Each number is 50 + 10 x the weight over its row's rms, rounded and kept within 0 to 99. Layers, rows and columns count from 0. The size before them is the row's rms in percent of the matrix's.

# q: layer 6 attention query, 96x96, rms 0.177, rows 37-53, columns 0-95
# k: layer 6 attention key, 96x96, rms 0.174, rows 37-52, columns 0-95
q37 087:37 53 43 49 53 59 61 52 39 55 33 42 56 50 39 46 46 43 44 38 51 71 53 63 32 63 52 53 51 43 56 59 44 63 38 55 46 45 57 42 57 68 46 62 53 57 47 48 49 43 66 60 38 18 46 44 26 47 29 34 44 40 36 68 45 50 46 54 47 29 64 33 49 49 44 51 41 65 53 52 47 51 53 55 59 58 38 55 53 62 46 44 41 38 51 59
k37 094:47 76 49 49 42 25 48 55 40 61 36 52 63 54 56 59 45 69 39 61 32 60 49 42 45 47 51 45 50 42 29 45 39 68 44 70 36 47 49 52 48 46 60 52 52 40 47 47 39 75 57 39 56 69 38 55 33 53 41 58 55 52 41 51 60 40 47 49 44 48 63 55 39 71 56 51 62 62 48 38 59 50 61 43 47 62 58 65 41 51 58 49 44 45 55 49
q38 095:52 43 36 39 45 47 50 64 42 32 44 52 65 44 58 45 46 45 60 57 50 57 45 50 40 53 68 40 45 37 43 29 49 55 64 36 41 69 28 53 52 45 53 49 62 31 54 42 71 64 59 54 47 45 57 57 49 41 46 47 33 39 46 36 55 56 43 60 51 55 57 47 70 59 39 45 39 57 48 46 34 58 35 46 38 57 57 38 29 61 39 39 50 50 46 33
k38 086:47 60 41 53 50 45 64 66 58 52 59 72 48 54 46 36 41 49 50 50 44 54 48 32 41 48 44 54 45 38 39 42 54 59 50 73 61 55 59 54 62 38 55 59 60 32 48 61 40 42 52 65 47 48 42 60 34 66 65 57 60 54 45 43 44 61 30 72 53 41 50 59 63 61 42 35 42 42 37 57 40 53 41 53 64 44 62 59 38 62 39 66 53 56 65 55
q39 095:50 49 40 42 33 48 27 44 58 63 66 60 62 47 36 49 50 54 68 45 58 53 39 53 43 53 72 50 70 56 55 50 36 55 62 60 43 43 36 49 47 41 47 41 33 42 39 54 61 32 73 63 38 40 49 48 35 50 60 51 36 51 56 40 50 34 50 48 60 65 39 53 48 45 53 46 35 36 52 57 49 47 55 27 58 51 36 59 40 37 61 57 48 51 42 51
k39 094:53 62 42 50 50 54 39 58 46 44 53 56 36 51 54 51 59 52 48 46 60 77 61 52 62 46 53 58 46 43 55 54 58 47 58 55 71 84 56 55 48 50 60 45 58 48 59 70 40 60 57 31 28 54 56 50 40 65 58 38 50 48 57 56 46 41 26 56 47 54 65 52 54 40 55 58 68 58 52 52 62 54 49 57 77 49 38 52 46 58 51 60 68 49 53 45
q40 101:68 47 46 60 51 63 32 39 57 63 49 48 48 60 48 54 49 18 69 44 49 60 61 52 60 62 49 49 65 46 59 64 43 43 53 61 47 44 49 50 52 47 55 50 36 20 51 59 59 47 66 50 45 51 75 60 56 53 43 47 37 45 41 39 64 43 47 45 52 69 49 55 49 57 50 62 48 30 38 64 42 72 52 55 54 47 54 43 52 51 64 67 51 56 45 54
k40 100:35 46 33 47 50 56 44 43 29 41 69 43 38 48 43 27 55 43 53 60 59 53 65 31 65 38 46 55 50 43 29 67 49 34 50 51 48 57 45 48 48 49 54 45 55 42 72 58 52 55 54 43 38 49 61 41 43 66 62 53 70 34 58 48 54 54 62 64 50 51 66 46 37 44 55 50 46 58 65 40 64 57 35 52 51 41 52 44 65 51 55 56 60 56 38 59
q41 094:66 37 65 63 63 48 34 44 50 51 52 41 54 52 56 65 29 50 50 45 55 57 38 65 36 50 55 49 58 66 64 58 63 48 48 50 42 44 56 45 66 45 30 43 57 56 38 39 57 52 55 47 55 55 50 47 52 83 53 35 39 60 41 58 62 47 43 45 46 59 45 38 41 61 50 35 50 47 29 49 37 38 68 55 51 57 71 31 48 53 53 53 54 50 62 43
k41 094:49 53 47 50 52 59 31 33 55 64 37 62 68 53 32 45 50 44 70 54 59 43 53 53 47 47 38 36 77 40 49 58 51 46 52 49 55 55 54 43 45 58 29 55 41 38 54 54 47 32 61 66 46 47 62 53 45 47 48 47 43 48 62 48 45 45 46 41 49 75 60 38 44 68 67 41 30 50 39 50 58 46 52 48 53 59 44 39 38 48 52 59 28 49 27 47
q42 103:55 52 53 42 63 47 35 59 51 62 61 40 53 39 49 54 74 41 51 49 43 58 49 46 44 50 43 39 53 48 42 77 45 44 26 47 53 27 51 46 61 60 25 55 50 57 47 56 42 53 60 50 32 32 36 54 56 63 60 69 33 53 44 31 35 47 43 51 38 52 58 32 51 59 31 47 51 37 50 45 47 59 52 51 41 48 48 45 55 59 50 38 59 50 62 49
k42 096:62 56 26 46 38 34 32 34 40 61 42 39 65 30 44 64 52 53 54 48 49 65 43 45 40 54 56 54 48 34 42 44 36 50 43 45 53 56 43 40 62 27 52 56 64 48 62 47 48 59 57 54 45 50 55 57 48 30 50 46 52 43 52 47 38 51 43 47 41 53 61 40 69 50 41 46 75 48 69 60 63 57 30 63 51 42 40 36 42 54 61 48 46 58 53 54
q43 090:52 32 47 42 50 63 29 46 54 60 36 48 51 64 44 73 60 56 37 44 37 48 59 34 60 47 39 53 64 52 59 51 33 49 60 45 33 48 47 41 39 49 67 28 43 46 51 34 62 51 50 55 58 32 53 27 50 36 45 57 39 33 41 39 59 50 45 65 47 47 52 35 49 60 61 49 51 49 38 30 44 53 48 47 40 47 43 54 55 36 38 62 49 52 54 61
k43 094:61 48 49 37 47 50 63 62 47 32 70 45 46 52 67 52 46 57 62 61 56 55 62 36 54 36 42 52 44 40 64 50 53 41 43 49 27 43 64 49 47 54 39 47 69 42 52 39 51 53 30 49 44 45 51 28 33 37 59 46 48 64 59 55 46 53 51 40 45 42 54 50 40 23 57 38 41 48 53 42 50 37 37 54 42 42 50 41 47 54 50 34 23 57 59 47
q44 080:57 55 58 55 58 52 45 55 57 42 39 54 55 45 46 55 46 52 61 62 54 48 41 51 46 49 79 49 63 61 49 49 48 46 69 47 56 30 67 49 41 50 36 58 55 51 34 47 67 68 48 53 36 41 48 51 53 66 55 50 55 52 68 42 69 55 51 56 52 72 47 48 48 53 68 64 70 43 25 32 47 33 53 44 41 53 55 65 39 52 60 59 41 37 42 50
k44 088:60 53 70 30 54 57 30 76 61 38 58 85 45 59 46 55 55 49 51 49 61 64 52 43 36 51 54 46 64 57 47 67 58 54 62 47 56 58 62 42 70 64 42 34 45 39 60 64 34 50 50 64 41 44 55 49 46 50 51 35 53 40 50 54 39 42 52 37 46 62 46 30 63 48 60 44 46 51 67 44 59 43 47 53 48 50 56 45 42 53 52 53 50 44 50 52
q45 097:39 42 55 55 49 43 52 49 43 69 65 45 49 44 57 58 51 39 50 51 61 50 46 52 64 57 34 65 56 39 54 38 28 65 65 59 44 34 59 59 42 44 49 48 49 59 55 39 39 49 55 56 50 40 57 25 64 38 58 58 55 53 30 54 35 36 41 41 67 56 43 60 37 45 41 34 52 55 64 59 53 68 40 42 35 49 30 62 56 34 50 42 56 51 53 58
k45 090:40 44 39 44 56 52 62 50 50 48 50 38 32 58 47 43 57 58 51 48 39 56 67 39 44 68 63 64 46 51 66 39 55 62 53 35 36 50 37 52 47 51 52 42 54 56 70 54 47 69 31 42 32 45 43 31 56 55 49 72 54 65 60 43 29 54 48 56 41 54 53 60 51 52 59 42 47 42 50 46 67 62 61 51 70 46 46 63 49 72 41 59 52 40 52 40
q46 096:54 42 58 44 56 52 45 30 72 49 48 48 38 58 41 61 45 46 53 61 57 47 59 52 46 80 51 52 43 42 48 40 51 49 46 29 56 49 47 40 63 63 29 52 54 32 33 47 77 37 39 53 60 49 67 46 60 50 56 33 43 53 60 54 45 56 62 50 61 39 36 41 42 45 62 61 47 62 69 46 52 37 48 60 53 46 58 43 45 51 43 53 48 46 37 67
k46 098:45 48 57 51 42 41 48 63 45 55 46 37 53 53 41 61 32 42 49 57 47 59 61 55 69 48 54 37 31 42 57 31 61 47 48 54 54 61 52 51 60 49 65 60 41 52 54 48 43 52 48 53 43 65 53 57 43 56 66 45 47 27 60 72 47 57 59 50 51 73 46 45 37 41 43 28 42 50 57 49 67 55 65 35 63 45 73 51 35 50 45 66 40 63 45 60
q47 092:47 76 58 54 23 56 51 54 33 48 46 51 43 63 37 47 49 57 58 62 62 39 34 48 67 55 51 34 46 46 55 34 49 45 53 45 55 67 31 54 69 57 53 50 46 60 40 43 49 45 43 56 38 59 43 51 47 35 67 48 43 44 69 49 49 50 53 64 48 46 42 57 49 29 63 50 49 69 50 50 54 63 35 59 50 70 57 51 48 56 51 60 52 54 33 62
k47 079:37 54 43 70 60 36 57 46 54 37 42 63 41 58 64 39 37 58 42 84 37 69 43 52 40 45 52 43 17 45 50 42 65 45 54 38 67 52 41 64 67 45 56 52 52 56 53 46 54 44 45 36 58 65 62 54 52 35 60 57 62 44 49 59 41 50 50 62 57 48 38 53 61 38 49 40 48 44 55 47 46 51 56 38 47 54 50 40 40 50 42 64 49 55 49 53
q48 091:45 50 40 53 30 43 55 49 45 60 48 49 57 78 49 62 55 52 34 57 35 44 53 54 62 66 32 60 51 49 44 30 45 37 53 47 55 70 42 44 57 52 63 49 40 52 33 45 51 44 56 59 52 68 55 46 62 56 65 53 53 52 56 59 61 58 59 52 51 53 43 62 35 31 70 64 56 54 43 47 53 44 46 49 42 23 33 53 30 48 48 41 43 50 42 46
k48 089:42 68 58 58 57 49 48 42 43 28 56 67 44 52 38 39 55 59 37 62 58 36 68 48 59 35 51 39 23 44 62 54 44 42 44 43 64 67 29 68 54 49 55 47 53 37 45 52 68 53 56 57 44 56 50 56 50 47 42 51 55 51 48 51 53 68 68 56 46 54 42 56 53 41 52 59 58 45 16 52 52 42 45 48 60 41 66 60 45 50 41 49 42 46 52 57
q49 085:49 57 60 60 58 57 48 45 50 57 43 42 44 61 45 27 57 53 29 49 42 63 62 46 38 54 40 50 72 46 43 49 51 44 44 56 41 48 53 50 46 66 43 58 48 48 26 49 26 28 62 44 36 47 53 49 29 61 37 45 57 45 48 48 43 40 54 41 51 56 38 45 39 49 55 44 45 31 48 50 60 55 54 34 46 47 35 62 25 30 42 50 62 54 39 51
k49 084:50 37 42 53 44 61 40 52 44 54 71 50 45 39 41 51 47 61 42 53 44 76 40 56 41 56 55 56 51 56 39 52 62 66 17 47 59 48 41 57 35 47 58 40 46 40 50 62 62 60 60 45 32 39 48 61 30 43 39 46 45 38 58 59 52 45 53 55 43 55 60 54 31 41 53 57 57 57 50 42 61 47 48 44 64 60 58 57 36 63 55 48 33 38 45 67
q50 086:45 42 49 48 35 43 75 57 35 41 64 41 47 58 47 24 49 52 41 58 41 37 43 41 44 55 62 36 49 43 44 51 46 42 70 30 57 48 46 42 32 53 49 40 60 58 44 56 44 53 58 62 42 52 48 60 57 42 52 28 55 54 39 39 59 62 45 44 46 37 51 47 52 40 56 45 30 65 39 60 49 35 32 45 50 45 39 47 52 63 46 27 56 41 64 46
k50 087:53 52 62 48 74 57 59 56 43 56 34 52 29 51 48 53 58 58 48 49 74 44 43 41 40 52 58 42 35 72 54 56 50 70 45 54 45 42 52 62 55 59 44 51 61 53 41 62 51 14 57 41 53 42 42 55 53 47 39 54 56 51 52 45 34 62 61 56 45 38 48 41 38 59 40 54 33 61 51 39 56 56 61 32 47 43 53 42 52 43 46 47 52 34 40 65
q51 094:60 53 47 44 58 41 29 59 52 38 40 42 37 56 51 56 65 40 54 64 59 48 58 61 42 56 51 49 58 48 41 70 33 53 38 78 50 26 51 42 43 46 38 60 51 45 38 31 60 59 50 48 41 38 60 55 56 39 32 61 48 67 32 52 64 44 49 43 52 41 55 48 49 55 57 48 56 49 43 54 56 53 42 55 39 44 55 49 44 50 46 85 49 42 51 45
k51 095:63 55 30 24 39 49 51 53 38 43 50 51 70 62 28 47 64 46 42 46 49 33 54 45 52 51 63 45 47 51 59 59 53 53 40 35 43 48 55 51 66 62 46 68 51 43 53 47 47 58 66 54 62 37 42 45 47 60 67 46 51 40 46 56 62 41 45 50 50 56 46 26 33 48 74 49 51 52 57 27 40 45 58 63 64 40 51 63 43 54 55 47 45 49 59 39
q52 099:68 44 50 43 48 55 50 55 62 48 47 42 58 53 60 50 53 64 45 48 41 49 40 53 30 63 42 54 62 54 47 48 63 59 25 35 51 44 74 33 48 59 37 49 51 59 28 56 48 52 45 42 62 35 36 38 45 55 60 48 46 65 51 45 37 50 49 43 38 52 57 36 60 70 50 56 46 49 37 60 49 62 74 54 44 47 67 41 60 61 38 39 51 34 45 38
k52 100:56 56 60 51 60 53 27 67 38 76 49 38 68 48 53 49 53 66 58 39 55 57 42 82 54 55 56 48 62 49 52 27 58 62 55 49 50 60 50 51 43 48 46 34 40 44 43 42 40 26 46 65 57 50 42 52 47 37 57 48 27 29 48 47 40 45 50 53 44 57 55 36 49 53 56 53 55 56 55 49 64 58 49 54 42 54 40 44 60 45 55 51 46 66 53 65
q53 092:47 41 53 36 49 50 62 51 43 42 70 59 52 59 69 59 47 47 44 61 57 49 50 42 46 44 47 62 28 52 59 42 56 41 35 46 39 59 47 69 64 68 57 66 69 54 42 59 41 55 37 51 64 59 49 53 45 36 52 43 60 25 39 57 48 52 50 64 37 38 42 53 73 41 49 41 40 55 50 50 52 45 50 42 51 54 74 44 45 57 34 50 36 66 45 44